Part of a small language model's weights.
Architecture: RMSNorm before each block, rotary positions, no biases in attention or MLP, tied embeddings, normalized queries and keys.
Training: 122M tokens, 7372 steps.
Each number is 200 + 40 x the weight over its row's rms, rounded and kept within 0 to 999. Layers, rows and columns count from 0. The size before them is the row's rms in percent of the matrix's.

# q: layer 7 attention query, 128x160, rms 0.115, rows 0-54,64-117, columns 40-79
# k: layer 7 attention key, 64x160, rms 0.108, rows 0-53, columns 40-79
q0,105,185,240,217,146,216,195,218,219,168,194,242,244,246,238,144,181,259,185,175,227,216,213,183,193,214,174,117,211,193,173,230,246,206,267,198,153,134,235,233,294
q64,082,182,143,145,191,245,201,250,168,196,211,227,189,106,220,174,135,223,144,190,171,216,216,243,214,234,172,189,171,192,188,156,273,198,166,139,178,146,190,224,188
k0,105,159,149,191,175,163,200,129,220,188,144,154,207,138,219,238,167,182,260,139,157,208,249,199,161,112,171,173,213,182,154,222,217,180,204,187,182,225,241,263,188
q1,099,223,196,120,197,283,147,197,185,276,222,277,152,174,196,172,218,190,162,221,166,224,285,202,211,225,197,147,207,228,195,183,204,222,172,188,173,180,200,203,253
q65,064,186,205,179,255,204,173,261,214,166,250,269,134,192,202,203,247,255,240,153,131,232,199,193,150,172,195,175,276,207,198,234,145,165,204,268,171,179,143,176,210
k1,104,161,157,167,153,255,187,206,170,224,181,202,185,225,256,168,191,173,194,187,195,160,197,192,172,232,250,112,179,201,227,213,240,218,208,228,205,219,118,144,168
q2,110,280,273,123,235,223,163,232,190,211,222,182,217,215,208,222,206,189,180,188,230,149,122,203,188,200,240,348,269,208,191,179,92,141,164,234,177,240,170,209,183
q66,092,227,261,165,223,234,198,215,256,185,205,155,152,209,165,175,254,175,202,167,128,192,190,217,184,226,201,244,233,267,177,239,153,171,189,244,132,235,252,104,189
k2,101,168,135,211,203,239,187,260,239,168,192,247,186,252,188,174,184,224,117,219,196,247,176,197,239,219,172,198,151,216,256,255,188,220,248,153,226,139,175,201,175
q3,114,184,223,211,170,231,192,169,207,188,198,148,221,270,156,178,181,173,194,201,185,124,204,135,177,172,120,222,150,142,195,201,173,173,215,165,211,198,227,199,223
q67,093,106,207,199,213,228,202,200,230,124,159,149,215,178,210,178,164,149,220,210,255,149,210,189,220,148,188,153,220,174,179,203,250,179,152,157,236,254,216,287,208
k3,109,152,217,173,217,124,212,201,189,187,186,169,289,142,232,241,298,210,203,132,216,171,150,228,186,224,245,246,237,250,173,183,171,169,205,189,209,180,170,158,216
q4,123,209,172,130,260,197,222,210,142,154,187,131,148,124,156,235,242,180,156,256,125,230,279,195,193,199,215,232,198,158,207,219,166,150,142,190,186,229,226,191,181
q68,090,175,238,182,258,192,210,229,174,158,163,272,161,272,142,234,232,220,238,205,159,252,245,178,204,273,214,199,246,238,178,226,133,159,187,203,141,227,152,117,286
k4,103,250,190,240,178,219,193,198,236,223,218,205,179,194,184,246,286,168,193,183,209,145,153,196,223,274,175,266,192,237,225,164,190,241,158,216,180,206,225,204,280
q5,134,221,283,181,210,230,187,220,203,147,230,169,213,208,210,215,241,221,205,179,211,223,194,192,148,201,168,211,194,214,182,260,203,225,215,231,220,158,177,209,253
q69,132,165,225,141,160,178,172,204,186,217,153,205,167,182,174,233,182,181,194,201,212,158,210,186,210,192,216,206,217,193,174,279,261,139,179,211,179,206,270,259,209
k5,087,206,154,242,226,156,213,212,229,150,154,241,223,248,232,179,146,234,189,219,140,228,234,183,262,160,218,240,154,150,200,175,236,154,125,148,225,174,138,228,167
q6,140,240,256,201,215,122,242,153,275,171,160,158,178,187,238,174,219,194,221,188,194,206,136,204,149,157,267,252,191,186,196,233,232,139,148,257,251,263,151,163,194
q70,093,221,223,154,160,224,254,207,240,282,157,175,177,217,226,257,117,202,209,220,243,137,167,201,256,188,285,208,203,212,144,226,277,239,169,216,218,203,161,230,235
k6,092,215,143,221,191,186,244,183,207,168,137,209,166,174,165,258,187,224,203,180,141,254,254,193,150,165,126,243,159,156,186,208,238,215,275,157,222,198,172,224,209
q7,153,190,168,229,158,195,185,204,162,252,228,245,224,198,208,156,140,307,245,232,269,174,210,203,200,196,180,98,239,204,151,175,254,238,224,223,191,139,177,284,247
q71,118,207,206,265,262,279,223,222,154,226,164,160,175,259,232,143,230,234,194,190,167,231,208,228,152,214,155,243,197,166,220,139,238,261,207,165,172,137,173,193,196
k7,075,168,228,166,180,147,157,180,221,173,172,224,187,156,236,205,164,185,216,204,182,265,243,196,146,111,187,191,189,178,176,148,221,161,242,228,282,211,190,165,214
q8,120,142,232,206,265,194,227,192,227,164,152,187,229,125,197,247,314,139,181,176,176,244,231,203,149,191,209,221,131,204,214,187,199,219,189,177,200,246,211,176,150
q72,082,188,185,190,262,84,194,171,205,270,263,235,248,185,189,186,222,204,263,198,213,185,204,176,208,201,215,109,217,193,222,189,203,194,247,235,220,267,184,181,170
k8,081,249,254,233,213,299,174,216,77,221,302,105,138,266,137,162,183,178,161,227,253,202,168,194,197,231,204,171,225,254,233,207,251,212,149,230,148,149,206,182,202
q9,105,252,208,151,225,169,235,178,202,186,224,235,184,119,178,183,200,214,200,173,213,193,191,215,162,162,218,248,240,234,161,209,130,158,138,241,230,186,206,187,140
q73,078,217,216,173,242,182,222,212,160,318,192,253,143,214,185,212,181,195,229,179,197,233,181,196,150,218,216,208,239,195,182,180,193,260,158,208,196,233,246,183,186
k9,085,212,134,205,162,151,188,131,212,179,254,243,206,199,115,202,148,260,135,185,181,253,193,229,209,184,139,277,210,197,229,159,231,211,295,133,221,219,199,194,288
q10,095,202,204,183,201,229,228,234,231,232,214,205,144,139,227,157,223,229,140,191,201,246,276,181,165,177,130,181,235,194,210,184,172,222,161,241,181,154,231,193,246
q74,074,237,248,201,231,193,268,217,186,241,258,257,146,236,241,259,247,208,289,227,170,165,211,226,235,224,154,123,270,218,185,176,123,179,224,219,203,182,167,181,207
k10,075,174,222,232,243,251,211,224,110,165,232,105,162,238,97,118,264,215,144,229,231,223,229,205,224,224,257,174,213,296,250,215,264,169,171,210,228,148,144,168,126
q11,088,233,188,154,209,274,211,283,176,282,239,211,198,192,142,218,184,187,220,281,201,145,187,231,273,249,204,204,265,263,190,262,176,156,178,221,134,222,196,193,187
q75,075,218,240,216,179,225,228,269,243,229,143,192,152,204,153,250,225,166,207,229,193,146,173,191,228,199,197,322,200,232,221,192,168,189,208,133,171,230,254,164,221
k11,090,177,196,235,167,111,91,117,257,184,195,238,188,208,185,164,271,146,158,214,158,214,157,165,203,199,141,222,146,279,209,221,194,228,241,237,216,231,184,193,226
q12,116,184,186,193,179,249,196,194,165,242,206,226,200,274,201,184,132,253,208,216,220,172,210,200,120,215,212,218,177,242,157,222,191,219,212,207,174,165,182,232,201
q76,091,173,199,129,143,263,210,260,204,210,147,197,149,209,180,161,157,169,150,197,257,200,197,144,163,208,213,230,188,236,166,244,218,182,130,185,167,178,269,197,226
k12,070,300,198,200,207,178,187,232,273,254,86,277,279,240,184,223,161,188,220,261,145,122,277,255,186,186,134,187,145,144,196,217,231,127,176,204,177,223,250,257,181
q13,104,143,243,263,203,211,241,226,273,242,153,212,177,207,236,162,251,179,162,188,210,299,145,233,258,160,178,135,154,180,249,179,289,304,231,169,228,178,181,236,199
q77,089,144,150,309,179,209,260,225,252,200,253,227,226,238,276,132,141,193,175,203,230,242,170,227,213,189,249,176,198,160,232,169,239,261,286,178,257,215,142,196,169
k13,089,182,213,159,198,216,210,213,106,250,269,233,167,169,193,157,231,164,167,274,201,145,225,263,259,222,261,180,240,262,209,159,151,160,171,268,197,171,242,181,193
q14,091,172,217,200,192,231,239,221,222,253,210,234,212,262,224,199,184,228,256,254,223,179,189,220,224,218,189,199,207,220,148,215,181,182,201,201,185,229,234,228,209
q78,077,215,152,202,226,222,179,217,220,251,136,189,224,162,191,222,179,205,172,186,252,185,177,192,150,214,202,266,145,128,217,151,230,212,150,212,214,189,281,212,206
k14,075,198,147,177,246,171,176,210,291,167,79,221,241,244,237,274,162,273,230,124,171,191,183,170,207,207,151,175,117,195,130,228,146,166,228,199,167,198,207,252,189
q15,093,196,220,204,254,135,154,219,235,206,155,226,270,298,244,179,241,178,210,183,245,198,98,181,197,195,216,280,141,200,216,235,248,170,250,175,208,292,130,141,191
q79,072,116,161,228,146,190,147,191,193,170,226,233,275,178,215,98,141,192,202,176,204,179,111,158,166,173,305,139,171,187,163,174,166,255,266,140,260,180,137,207,196
k15,091,153,173,188,204,297,279,237,103,160,260,148,96,175,164,215,223,208,211,122,191,199,200,259,215,248,238,142,184,231,188,214,182,207,212,244,191,165,176,200,227
q16,107,223,135,205,226,205,176,194,186,175,232,235,256,187,218,209,119,260,173,205,249,236,212,205,181,141,166,130,214,186,203,184,203,251,247,230,210,130,224,237,256
q80,111,271,162,247,210,195,172,194,129,229,190,243,222,211,165,205,223,243,214,228,219,244,225,182,191,297,207,178,180,194,207,212,104,189,300,219,251,196,176,149,184
k16,082,155,172,310,161,187,189,213,264,189,232,177,251,254,248,245,229,217,167,169,200,172,168,276,230,204,150,225,210,204,241,239,155,222,156,216,254,161,256,235,223
q17,096,146,178,222,176,220,130,241,223,105,159,148,231,219,275,209,206,183,150,188,219,184,153,206,129,200,218,303,168,222,166,230,150,225,257,225,197,215,109,212,224
q81,080,231,187,163,224,178,212,233,191,246,220,196,183,165,158,166,140,179,197,167,187,128,195,169,194,167,175,197,163,137,121,259,214,203,228,141,117,250,328,226,191
k17,112,169,171,175,181,281,275,234,182,183,275,212,185,218,241,185,125,226,169,207,171,213,249,269,218,175,261,189,237,144,236,141,186,200,175,226,248,140,145,218,202
q18,117,237,215,202,242,167,230,174,177,180,232,197,190,124,264,220,247,196,240,165,180,213,259,227,187,201,160,256,200,130,232,89,202,215,156,171,221,184,141,251,166
q82,077,234,233,256,251,141,219,181,132,127,230,184,256,279,288,229,258,290,257,238,177,191,226,216,207,238,198,165,185,189,244,121,215,209,211,238,239,227,176,177,187
k18,086,197,218,182,211,228,220,275,190,223,253,93,147,176,174,198,248,220,114,163,251,232,215,155,141,222,203,161,215,261,202,223,168,221,192,231,197,178,189,223,226
q19,100,209,208,183,231,190,182,206,160,254,182,151,127,167,195,163,172,201,235,212,220,272,118,221,228,170,198,211,238,189,197,237,154,194,242,237,161,234,210,182,157
q83,066,321,204,186,232,226,237,180,146,245,167,193,174,201,200,209,191,200,220,211,226,129,241,234,194,228,141,223,214,189,204,206,164,230,102,216,193,226,333,217,262
k19,088,194,160,218,174,189,216,174,264,103,189,186,198,217,247,260,209,179,207,220,227,179,232,179,219,200,141,230,120,204,195,197,157,180,219,182,202,204,188,248,176
q20,112,160,187,207,181,256,165,214,179,207,252,240,240,253,190,202,241,214,228,181,235,130,105,211,228,252,225,207,199,251,192,238,218,214,211,177,137,192,243,188,223
q84,073,202,168,184,177,274,183,236,173,173,170,218,210,160,149,217,136,178,135,236,247,230,170,190,148,207,212,198,184,217,242,181,217,238,151,236,198,191,189,205,157
k20,074,140,204,181,191,237,169,208,212,151,207,238,175,243,213,217,204,231,161,142,240,164,187,219,252,244,171,165,130,194,181,188,195,157,173,228,215,174,210,218,112
q21,094,194,194,239,233,236,156,182,193,174,201,189,235,207,256,126,240,199,148,148,225,221,134,169,146,231,220,190,156,197,242,154,238,251,249,212,258,147,94,215,158
q85,075,142,201,253,243,153,157,217,212,99,212,244,231,238,255,162,279,173,187,208,158,255,167,200,223,157,184,121,246,164,154,180,143,200,290,159,255,222,136,196,191
k21,093,194,200,197,205,275,267,253,102,205,262,138,147,184,126,197,263,134,173,224,243,179,233,260,233,226,253,183,263,256,249,188,216,173,202,235,163,197,183,168,186
q22,091,192,185,191,158,244,150,191,211,229,227,215,193,148,148,162,193,200,188,232,179,222,198,181,225,205,168,106,193,202,214,192,166,220,195,246,144,178,191,256,221
q86,086,220,211,254,133,247,154,166,185,176,232,262,232,260,179,215,284,207,197,193,197,200,140,240,222,243,262,157,227,254,252,277,136,213,252,307,256,192,126,189,213
k22,099,183,259,252,208,157,242,151,201,162,215,196,218,205,229,220,167,251,187,197,240,218,162,209,224,254,173,150,138,194,216,160,233,224,146,232,250,215,202,201,134
q23,098,181,189,228,255,286,146,235,193,224,247,195,252,295,150,231,229,217,206,223,311,175,140,193,189,234,177,277,184,200,213,199,184,167,182,158,187,164,241,182,125
q87,083,178,203,190,207,247,115,220,175,262,197,172,164,200,197,186,161,196,209,194,221,151,177,164,143,222,184,277,190,184,153,227,208,148,274,165,186,222,128,190,206
k23,090,210,179,244,157,212,216,140,202,167,252,185,211,213,166,243,135,214,162,144,184,234,226,267,172,202,267,209,293,182,211,183,151,272,211,252,206,89,150,138,227
q24,081,236,234,187,162,176,280,139,185,211,219,177,188,196,202,173,198,195,192,202,214,150,209,165,200,137,135,242,201,200,187,200,169,154,87,242,121,211,233,143,254
q88,096,212,208,149,232,241,205,209,184,308,190,95,132,227,205,246,134,230,206,207,310,158,247,145,195,222,102,257,175,119,164,187,164,184,153,202,139,211,293,220,255
k24,091,223,183,139,245,185,257,256,253,226,135,165,167,183,191,195,227,198,168,215,201,241,226,182,152,228,201,248,187,226,161,207,215,149,272,120,202,176,179,167,172
q25,099,207,170,186,208,227,176,194,234,217,170,269,217,246,211,304,204,178,214,216,163,150,150,225,249,173,198,233,145,230,211,236,221,238,197,172,232,242,286,219,162
q89,110,201,159,167,217,180,186,206,205,298,130,220,182,256,165,198,133,224,218,177,222,178,184,179,174,203,220,220,98,221,195,159,246,188,211,145,202,239,176,238,186
k25,106,283,216,184,167,259,219,159,168,195,204,242,130,133,243,188,149,193,189,223,191,214,233,89,227,144,146,179,220,111,163,131,278,239,201,153,237,200,162,257,266
q26,111,209,156,165,180,187,287,236,180,280,218,172,105,222,223,171,164,242,223,218,187,236,207,241,164,250,130,239,198,163,105,207,173,155,223,189,100,203,207,232,257
q90,091,259,212,134,220,263,254,219,231,253,187,187,174,126,197,234,187,258,224,228,235,172,194,216,197,273,198,266,186,207,197,271,194,216,170,234,97,224,268,211,234
k26,091,181,196,174,185,168,158,210,233,176,134,279,268,193,256,197,180,255,207,202,246,196,172,228,196,188,166,209,89,212,206,199,173,206,191,181,228,197,213,242,163
q27,117,178,210,151,191,262,179,217,184,255,264,200,203,213,181,225,120,233,191,186,255,137,113,168,196,188,214,222,257,249,191,247,180,175,221,235,135,225,245,225,178
q91,084,131,155,147,187,258,202,165,244,195,112,179,131,93,185,200,130,152,160,163,156,176,169,132,141,160,207,218,198,177,190,181,211,230,184,156,197,243,226,215,197
k27,070,293,206,269,218,202,257,212,273,193,191,210,244,195,233,210,178,263,187,184,196,213,147,233,277,190,196,209,158,183,220,143,207,209,222,195,245,185,128,175,164
q28,086,204,239,200,241,226,155,204,243,269,197,199,222,216,164,267,230,213,205,272,309,192,125,205,301,205,221,175,123,306,201,223,211,186,198,170,189,200,228,141,159
q92,110,180,211,249,184,278,177,206,207,220,158,214,237,213,132,214,186,201,171,189,282,206,142,189,168,238,209,223,167,231,208,235,160,156,266,196,201,228,170,178,176
k28,109,177,267,211,133,196,212,146,191,179,213,260,162,189,218,149,185,192,173,161,152,234,199,165,231,225,196,182,209,180,217,175,184,299,168,232,260,213,78,198,224
q29,115,151,225,236,217,216,182,252,186,217,195,212,224,268,209,270,218,201,212,112,188,238,87,180,199,232,222,234,144,219,239,242,200,200,200,197,198,232,185,156,152
q93,083,184,134,254,226,211,214,185,200,172,258,179,175,174,206,166,202,213,261,149,127,151,224,152,156,101,163,214,194,197,213,229,237,177,220,172,185,227,222,214,255
k29,080,183,191,195,162,245,221,201,170,225,275,154,189,225,182,171,162,181,113,213,217,182,239,197,173,193,250,217,250,263,193,185,98,224,225,245,180,123,149,195,240
q30,114,171,294,240,202,198,200,201,274,132,183,193,268,230,224,155,286,204,162,158,182,231,181,163,248,215,238,180,142,209,268,180,239,161,187,155,261,212,180,180,148
q94,071,200,229,170,200,191,142,217,209,238,187,162,163,220,191,227,195,178,167,158,206,188,161,195,233,147,195,161,267,165,107,180,282,179,238,150,192,238,171,242,177
k30,101,127,190,203,234,255,227,234,122,214,230,137,182,187,146,192,229,164,187,244,254,211,244,209,194,164,200,188,282,188,217,193,166,184,197,160,180,117,202,171,230
q31,109,240,129,183,162,177,273,178,233,240,224,191,186,168,199,184,127,225,217,219,160,193,270,161,137,124,138,217,241,112,130,170,209,237,162,180,180,153,251,258,245
q95,091,232,166,212,286,137,237,172,217,263,225,161,184,235,250,208,149,239,284,223,235,169,193,169,180,158,114,244,180,115,175,243,305,236,200,244,202,220,171,194,207
k31,096,179,167,216,193,101,208,212,238,164,206,218,184,299,235,205,163,239,203,186,177,272,173,238,289,202,197,210,177,229,158,197,148,216,144,177,166,182,214,259,275
q32,082,168,161,215,127,120,233,166,203,225,226,240,212,228,206,229,156,229,238,202,152,112,194,303,235,215,192,189,187,186,142,144,188,212,156,238,158,215,134,205,231
q96,102,310,230,184,204,207,243,200,265,187,219,197,164,150,181,233,251,245,214,272,246,158,228,239,206,256,198,230,184,185,211,174,205,200,115,252,153,188,195,228,216
k32,110,152,238,163,151,290,195,214,204,190,131,192,192,261,148,192,225,252,199,187,310,99,164,155,171,153,160,173,179,230,170,217,198,109,165,206,159,149,207,164,171
q33,090,134,192,183,206,212,206,163,215,268,148,228,139,202,198,193,244,174,214,271,172,208,233,286,206,192,183,213,157,180,172,196,233,213,93,140,125,238,271,259,208
q97,110,152,166,160,231,186,228,188,249,319,143,197,121,194,233,156,127,218,186,209,222,204,159,207,141,201,160,206,185,131,187,174,243,221,232,93,224,207,264,225,161
k33,087,210,239,191,183,108,179,245,241,190,232,172,177,194,213,182,210,280,238,206,168,220,188,115,159,189,195,225,176,194,127,144,252,170,158,239,234,207,219,197,187
q34,072,182,219,128,187,203,278,198,235,207,214,182,149,186,184,208,209,116,224,217,135,210,306,190,203,187,208,219,261,170,131,159,193,159,190,154,138,265,218,244,191
q98,084,252,179,142,247,194,192,224,196,188,137,168,159,150,127,311,200,226,236,198,280,176,197,234,195,194,230,216,167,161,168,250,231,167,210,206,187,245,276,147,158
k34,083,194,260,154,206,159,202,245,223,199,180,209,152,203,158,203,275,215,160,128,194,213,182,134,224,192,193,237,211,228,208,213,164,173,154,269,206,166,168,194,215
q35,085,127,236,159,221,254,158,303,208,238,265,241,146,231,190,141,234,206,185,178,128,164,249,119,146,299,172,175,153,259,227,193,178,179,205,155,167,191,237,255,185
q99,119,194,140,220,239,274,201,138,188,213,175,183,212,172,164,208,177,213,156,190,241,219,227,183,133,186,253,264,194,252,281,173,192,175,229,111,264,193,232,250,201
k35,088,268,207,257,174,149,192,172,193,226,178,191,229,206,258,234,169,237,183,157,165,270,186,218,181,216,205,226,246,200,129,194,199,235,154,287,216,182,128,218,211
q36,091,200,236,199,175,221,170,196,255,195,193,182,271,221,176,163,237,168,257,213,182,231,231,235,236,229,89,217,140,160,182,91,285,211,182,153,220,180,151,201,176
q100,112,248,212,250,208,236,202,212,225,200,254,244,245,197,208,243,190,176,256,196,192,179,181,218,225,234,176,237,254,206,190,119,268,238,169,226,186,139,178,217,241
k36,094,211,253,183,264,239,195,217,141,270,205,149,178,168,145,140,247,194,233,209,259,154,139,130,131,181,207,226,228,211,205,257,185,191,181,305,182,160,200,174,138
q37,087,207,222,217,238,198,214,216,283,172,131,201,98,320,276,226,152,190,222,196,254,243,249,185,224,188,243,116,149,201,187,167,220,92,149,174,223,241,253,239,181
q101,100,127,170,206,224,203,188,180,304,224,133,155,183,211,240,249,166,198,182,154,251,260,180,203,172,184,228,210,181,221,190,155,229,192,242,110,237,235,222,232,169
k37,111,206,198,258,173,187,260,171,221,273,240,224,160,240,198,168,208,203,200,191,159,227,191,211,258,253,129,187,232,217,148,151,184,292,171,273,260,164,106,237,262
q38,089,213,184,204,183,83,238,121,244,190,168,249,266,173,267,90,191,220,281,206,151,220,217,231,209,164,169,152,187,140,193,139,233,263,195,215,185,264,194,260,205
q102,094,137,185,184,203,146,175,226,241,156,218,231,178,201,238,183,198,130,191,234,128,222,139,281,274,191,232,102,233,182,226,226,267,167,185,215,225,188,234,235,188
k38,122,224,218,170,170,181,273,180,255,258,214,241,170,124,285,187,227,229,173,181,142,191,215,265,169,181,169,154,162,153,217,182,203,266,199,212,254,253,185,230,179
q39,100,178,179,174,158,190,238,190,187,293,178,216,113,254,204,110,116,243,243,191,136,140,250,212,190,203,156,146,175,176,167,204,132,181,267,200,171,217,193,259,196
q103,116,173,214,173,145,263,170,217,131,193,187,213,163,225,134,209,151,213,231,169,194,143,153,236,200,234,242,216,176,229,175,279,124,158,261,184,184,202,197,177,253
k39,119,126,208,188,125,199,280,198,211,157,164,179,198,167,202,196,230,214,177,148,135,288,214,251,205,211,182,164,161,181,117,176,142,242,192,210,246,186,146,207,231
q40,104,247,160,156,160,117,243,156,207,225,191,197,166,187,194,253,174,237,210,235,177,241,243,257,182,163,150,206,220,126,82,217,223,205,149,239,102,206,218,227,237
q104,089,202,224,171,156,166,223,140,185,187,175,154,181,186,170,210,231,234,249,187,249,200,217,214,195,152,169,208,196,183,92,258,215,178,193,266,131,218,230,189,225
k40,124,243,197,170,173,230,240,209,197,194,199,232,160,183,199,201,223,283,163,138,223,248,163,212,206,193,169,191,144,185,128,165,215,202,136,242,167,166,193,209,177
q41,126,238,213,118,179,218,222,216,207,165,149,197,135,170,171,263,226,194,193,215,197,170,264,194,177,190,223,220,246,236,174,247,165,158,178,240,161,192,261,236,265
q105,092,257,175,194,207,188,249,173,267,216,127,198,229,162,226,269,177,227,148,247,224,211,248,223,169,214,208,253,155,184,282,205,186,234,204,202,216,198,185,203,191
k41,088,204,240,236,162,227,154,202,228,247,201,204,223,241,210,179,240,233,191,193,165,225,178,210,236,260,191,174,107,179,135,202,215,187,203,209,190,168,110,220,197
q42,081,145,193,202,238,222,200,231,192,187,231,170,223,270,234,197,179,246,175,165,225,212,167,172,231,268,229,238,150,198,289,238,157,187,245,172,246,202,135,120,171
q106,084,148,274,211,262,206,164,280,161,196,213,144,200,186,231,212,196,141,150,174,186,166,167,167,245,205,244,247,235,201,215,217,170,180,220,130,215,256,185,232,195
k42,081,215,149,232,150,188,212,139,116,198,174,151,174,187,281,246,157,180,245,214,196,170,232,241,187,167,224,216,256,190,154,192,159,214,226,221,190,194,180,212,269
q43,092,251,295,213,187,156,212,183,219,162,270,192,166,236,217,167,187,226,214,250,191,181,148,198,245,237,224,157,236,222,195,160,228,162,217,244,247,169,218,143,153
q107,100,254,217,129,190,137,208,250,200,252,194,187,157,214,166,231,162,172,186,272,199,148,185,213,234,195,206,228,183,130,152,191,184,200,150,219,147,251,191,187,194
k43,136,186,199,125,153,159,226,197,208,215,151,170,157,145,177,208,195,177,235,266,176,163,257,196,201,138,165,152,220,113,143,225,170,154,208,191,135,194,259,211,227
q44,140,236,175,201,121,219,188,197,146,263,265,261,182,103,172,138,142,228,187,233,237,194,244,227,142,164,140,178,278,169,164,139,185,264,195,216,191,122,196,274,268
q108,121,218,208,182,141,189,184,172,163,194,257,207,151,194,141,186,228,182,230,226,159,148,174,205,199,170,172,162,204,180,193,265,184,236,130,246,166,167,232,258,230
k44,079,195,236,151,237,253,206,225,232,253,181,142,230,189,111,180,192,168,196,131,192,245,182,125,260,229,179,212,168,176,185,222,230,162,154,196,133,221,285,174,139
q45,103,184,247,233,212,129,232,128,271,153,149,175,196,166,214,221,262,128,188,167,191,264,202,169,166,169,191,216,139,200,194,173,244,227,190,234,196,225,205,176,202
q109,095,228,133,276,233,191,245,193,195,192,202,154,191,222,238,186,265,188,221,213,194,234,230,240,192,199,185,173,209,199,252,136,250,194,197,204,185,153,225,188,206
k45,121,239,242,193,236,124,220,206,265,234,187,271,247,278,177,165,255,168,198,179,133,206,205,186,248,238,173,238,174,166,227,233,239,242,203,159,204,221,145,185,169
q46,096,218,195,240,252,218,179,231,241,164,135,198,173,224,260,175,304,141,140,186,155,250,148,203,218,223,96,221,66,262,224,218,215,237,196,171,238,196,272,196,270
q110,107,175,215,247,251,182,101,256,191,213,170,209,206,310,241,254,237,165,256,151,219,176,162,241,183,165,232,182,115,203,182,200,231,177,225,189,229,230,125,212,236
k46,094,237,216,183,194,232,252,181,143,180,160,195,231,234,218,272,211,215,181,156,214,203,204,285,236,192,196,161,204,207,188,170,193,289,116,248,210,213,226,259,195
q47,092,249,152,210,178,260,178,245,154,273,213,167,234,158,193,182,200,234,185,224,238,180,189,189,117,185,127,242,238,183,208,229,229,239,195,193,155,106,117,232,184
q111,110,225,209,193,236,173,255,249,179,201,264,177,205,186,162,185,227,189,205,242,183,233,214,242,183,176,174,209,197,144,245,183,279,175,115,257,147,203,223,210,224
k47,112,197,172,195,197,145,178,207,165,203,174,144,186,178,227,168,276,189,272,169,124,193,191,286,134,172,164,185,172,205,198,214,219,173,130,274,154,221,229,221,208
q48,075,230,225,158,186,200,198,152,124,163,240,247,215,127,194,204,228,201,182,212,193,129,200,201,228,204,256,150,243,223,287,220,193,206,162,197,257,205,195,241,220
q112,101,287,177,216,151,204,223,214,165,192,240,253,223,126,201,190,139,211,120,155,224,202,258,199,196,214,215,205,230,245,211,169,164,230,222,205,212,198,186,168,198
k48,127,174,208,240,201,224,130,246,170,225,242,195,219,191,141,162,173,234,241,262,204,173,219,212,124,159,215,198,250,153,217,213,188,164,229,197,171,185,186,141,201
q49,108,204,246,253,147,226,202,182,165,125,259,173,224,282,230,172,268,211,173,174,270,280,165,180,168,219,157,250,129,241,199,160,184,244,122,234,204,174,169,142,238
q113,142,175,297,241,143,227,158,187,160,155,211,177,228,200,152,189,260,167,177,189,259,163,176,166,223,189,183,211,171,233,220,296,169,196,186,295,213,206,199,173,222
k49,114,133,222,191,198,290,165,201,170,175,204,201,197,184,148,166,167,232,209,196,209,187,186,153,196,193,208,229,185,280,188,246,149,222,220,234,231,162,175,184,195
q50,088,238,273,134,190,121,189,224,272,148,138,234,236,186,249,249,229,245,197,256,217,224,238,219,133,179,305,191,189,186,156,236,234,181,248,223,244,323,207,259,183
q114,106,176,151,137,217,200,221,234,208,243,198,195,230,169,214,189,160,227,188,166,232,261,152,201,249,203,262,185,206,159,194,154,233,174,202,121,221,230,240,207,147
k50,101,268,145,197,136,150,219,167,208,260,194,192,222,83,288,217,172,265,180,186,189,241,167,215,181,197,195,166,178,218,166,173,193,206,160,201,223,192,131,261,191
q51,139,165,254,254,230,182,188,217,238,123,172,182,163,295,181,187,340,176,209,145,185,251,211,174,163,231,189,192,138,237,214,191,209,124,135,188,198,245,207,138,174
q115,129,265,199,251,179,269,129,164,156,189,179,196,226,247,168,270,217,218,255,111,222,181,213,161,146,216,193,264,182,279,211,210,167,290,218,264,231,168,160,190,230
k51,116,247,200,183,182,233,172,191,196,222,235,253,203,313,229,235,247,212,183,179,222,197,128,176,198,261,213,270,182,299,230,188,208,164,184,239,149,176,184,78,231
q52,067,209,228,185,204,198,227,171,235,298,180,229,271,226,203,271,132,216,163,178,247,209,167,178,223,176,194,144,180,178,222,190,239,144,189,248,196,204,214,171,184
q116,103,188,153,145,254,184,158,251,124,282,202,151,140,227,224,217,66,162,167,157,247,216,144,172,194,185,202,208,267,114,168,235,203,178,210,179,182,217,229,220,155
k52,119,245,174,180,177,179,216,187,165,236,214,149,99,180,215,180,132,266,206,251,157,207,199,156,189,163,160,185,244,139,162,139,214,215,225,161,172,169,125,233,226
q53,093,141,150,209,307,138,214,150,177,171,167,159,200,199,215,271,196,149,201,218,134,171,232,241,201,194,234,252,154,194,171,177,244,231,154,162,144,260,199,190,182
q117,106,195,198,181,238,213,215,170,234,230,155,188,196,211,211,251,159,236,253,215,227,172,205,189,180,218,215,255,176,165,157,138,274,181,275,196,240,270,218,199,200
k53,107,309,75,176,144,173,192,261,228,195,184,216,209,184,212,262,164,283,203,141,185,149,204,265,192,200,224,259,201,216,234,190,215,217,238,163,231,209,243,224,170
q54,080,186,257,189,227,284,191,209,216,179,203,181,188,148,247,194,142,183,100,157,208,217,131,208,163,163,158,221,208,211,183,148,265,136,187,225,197,144,231,193,237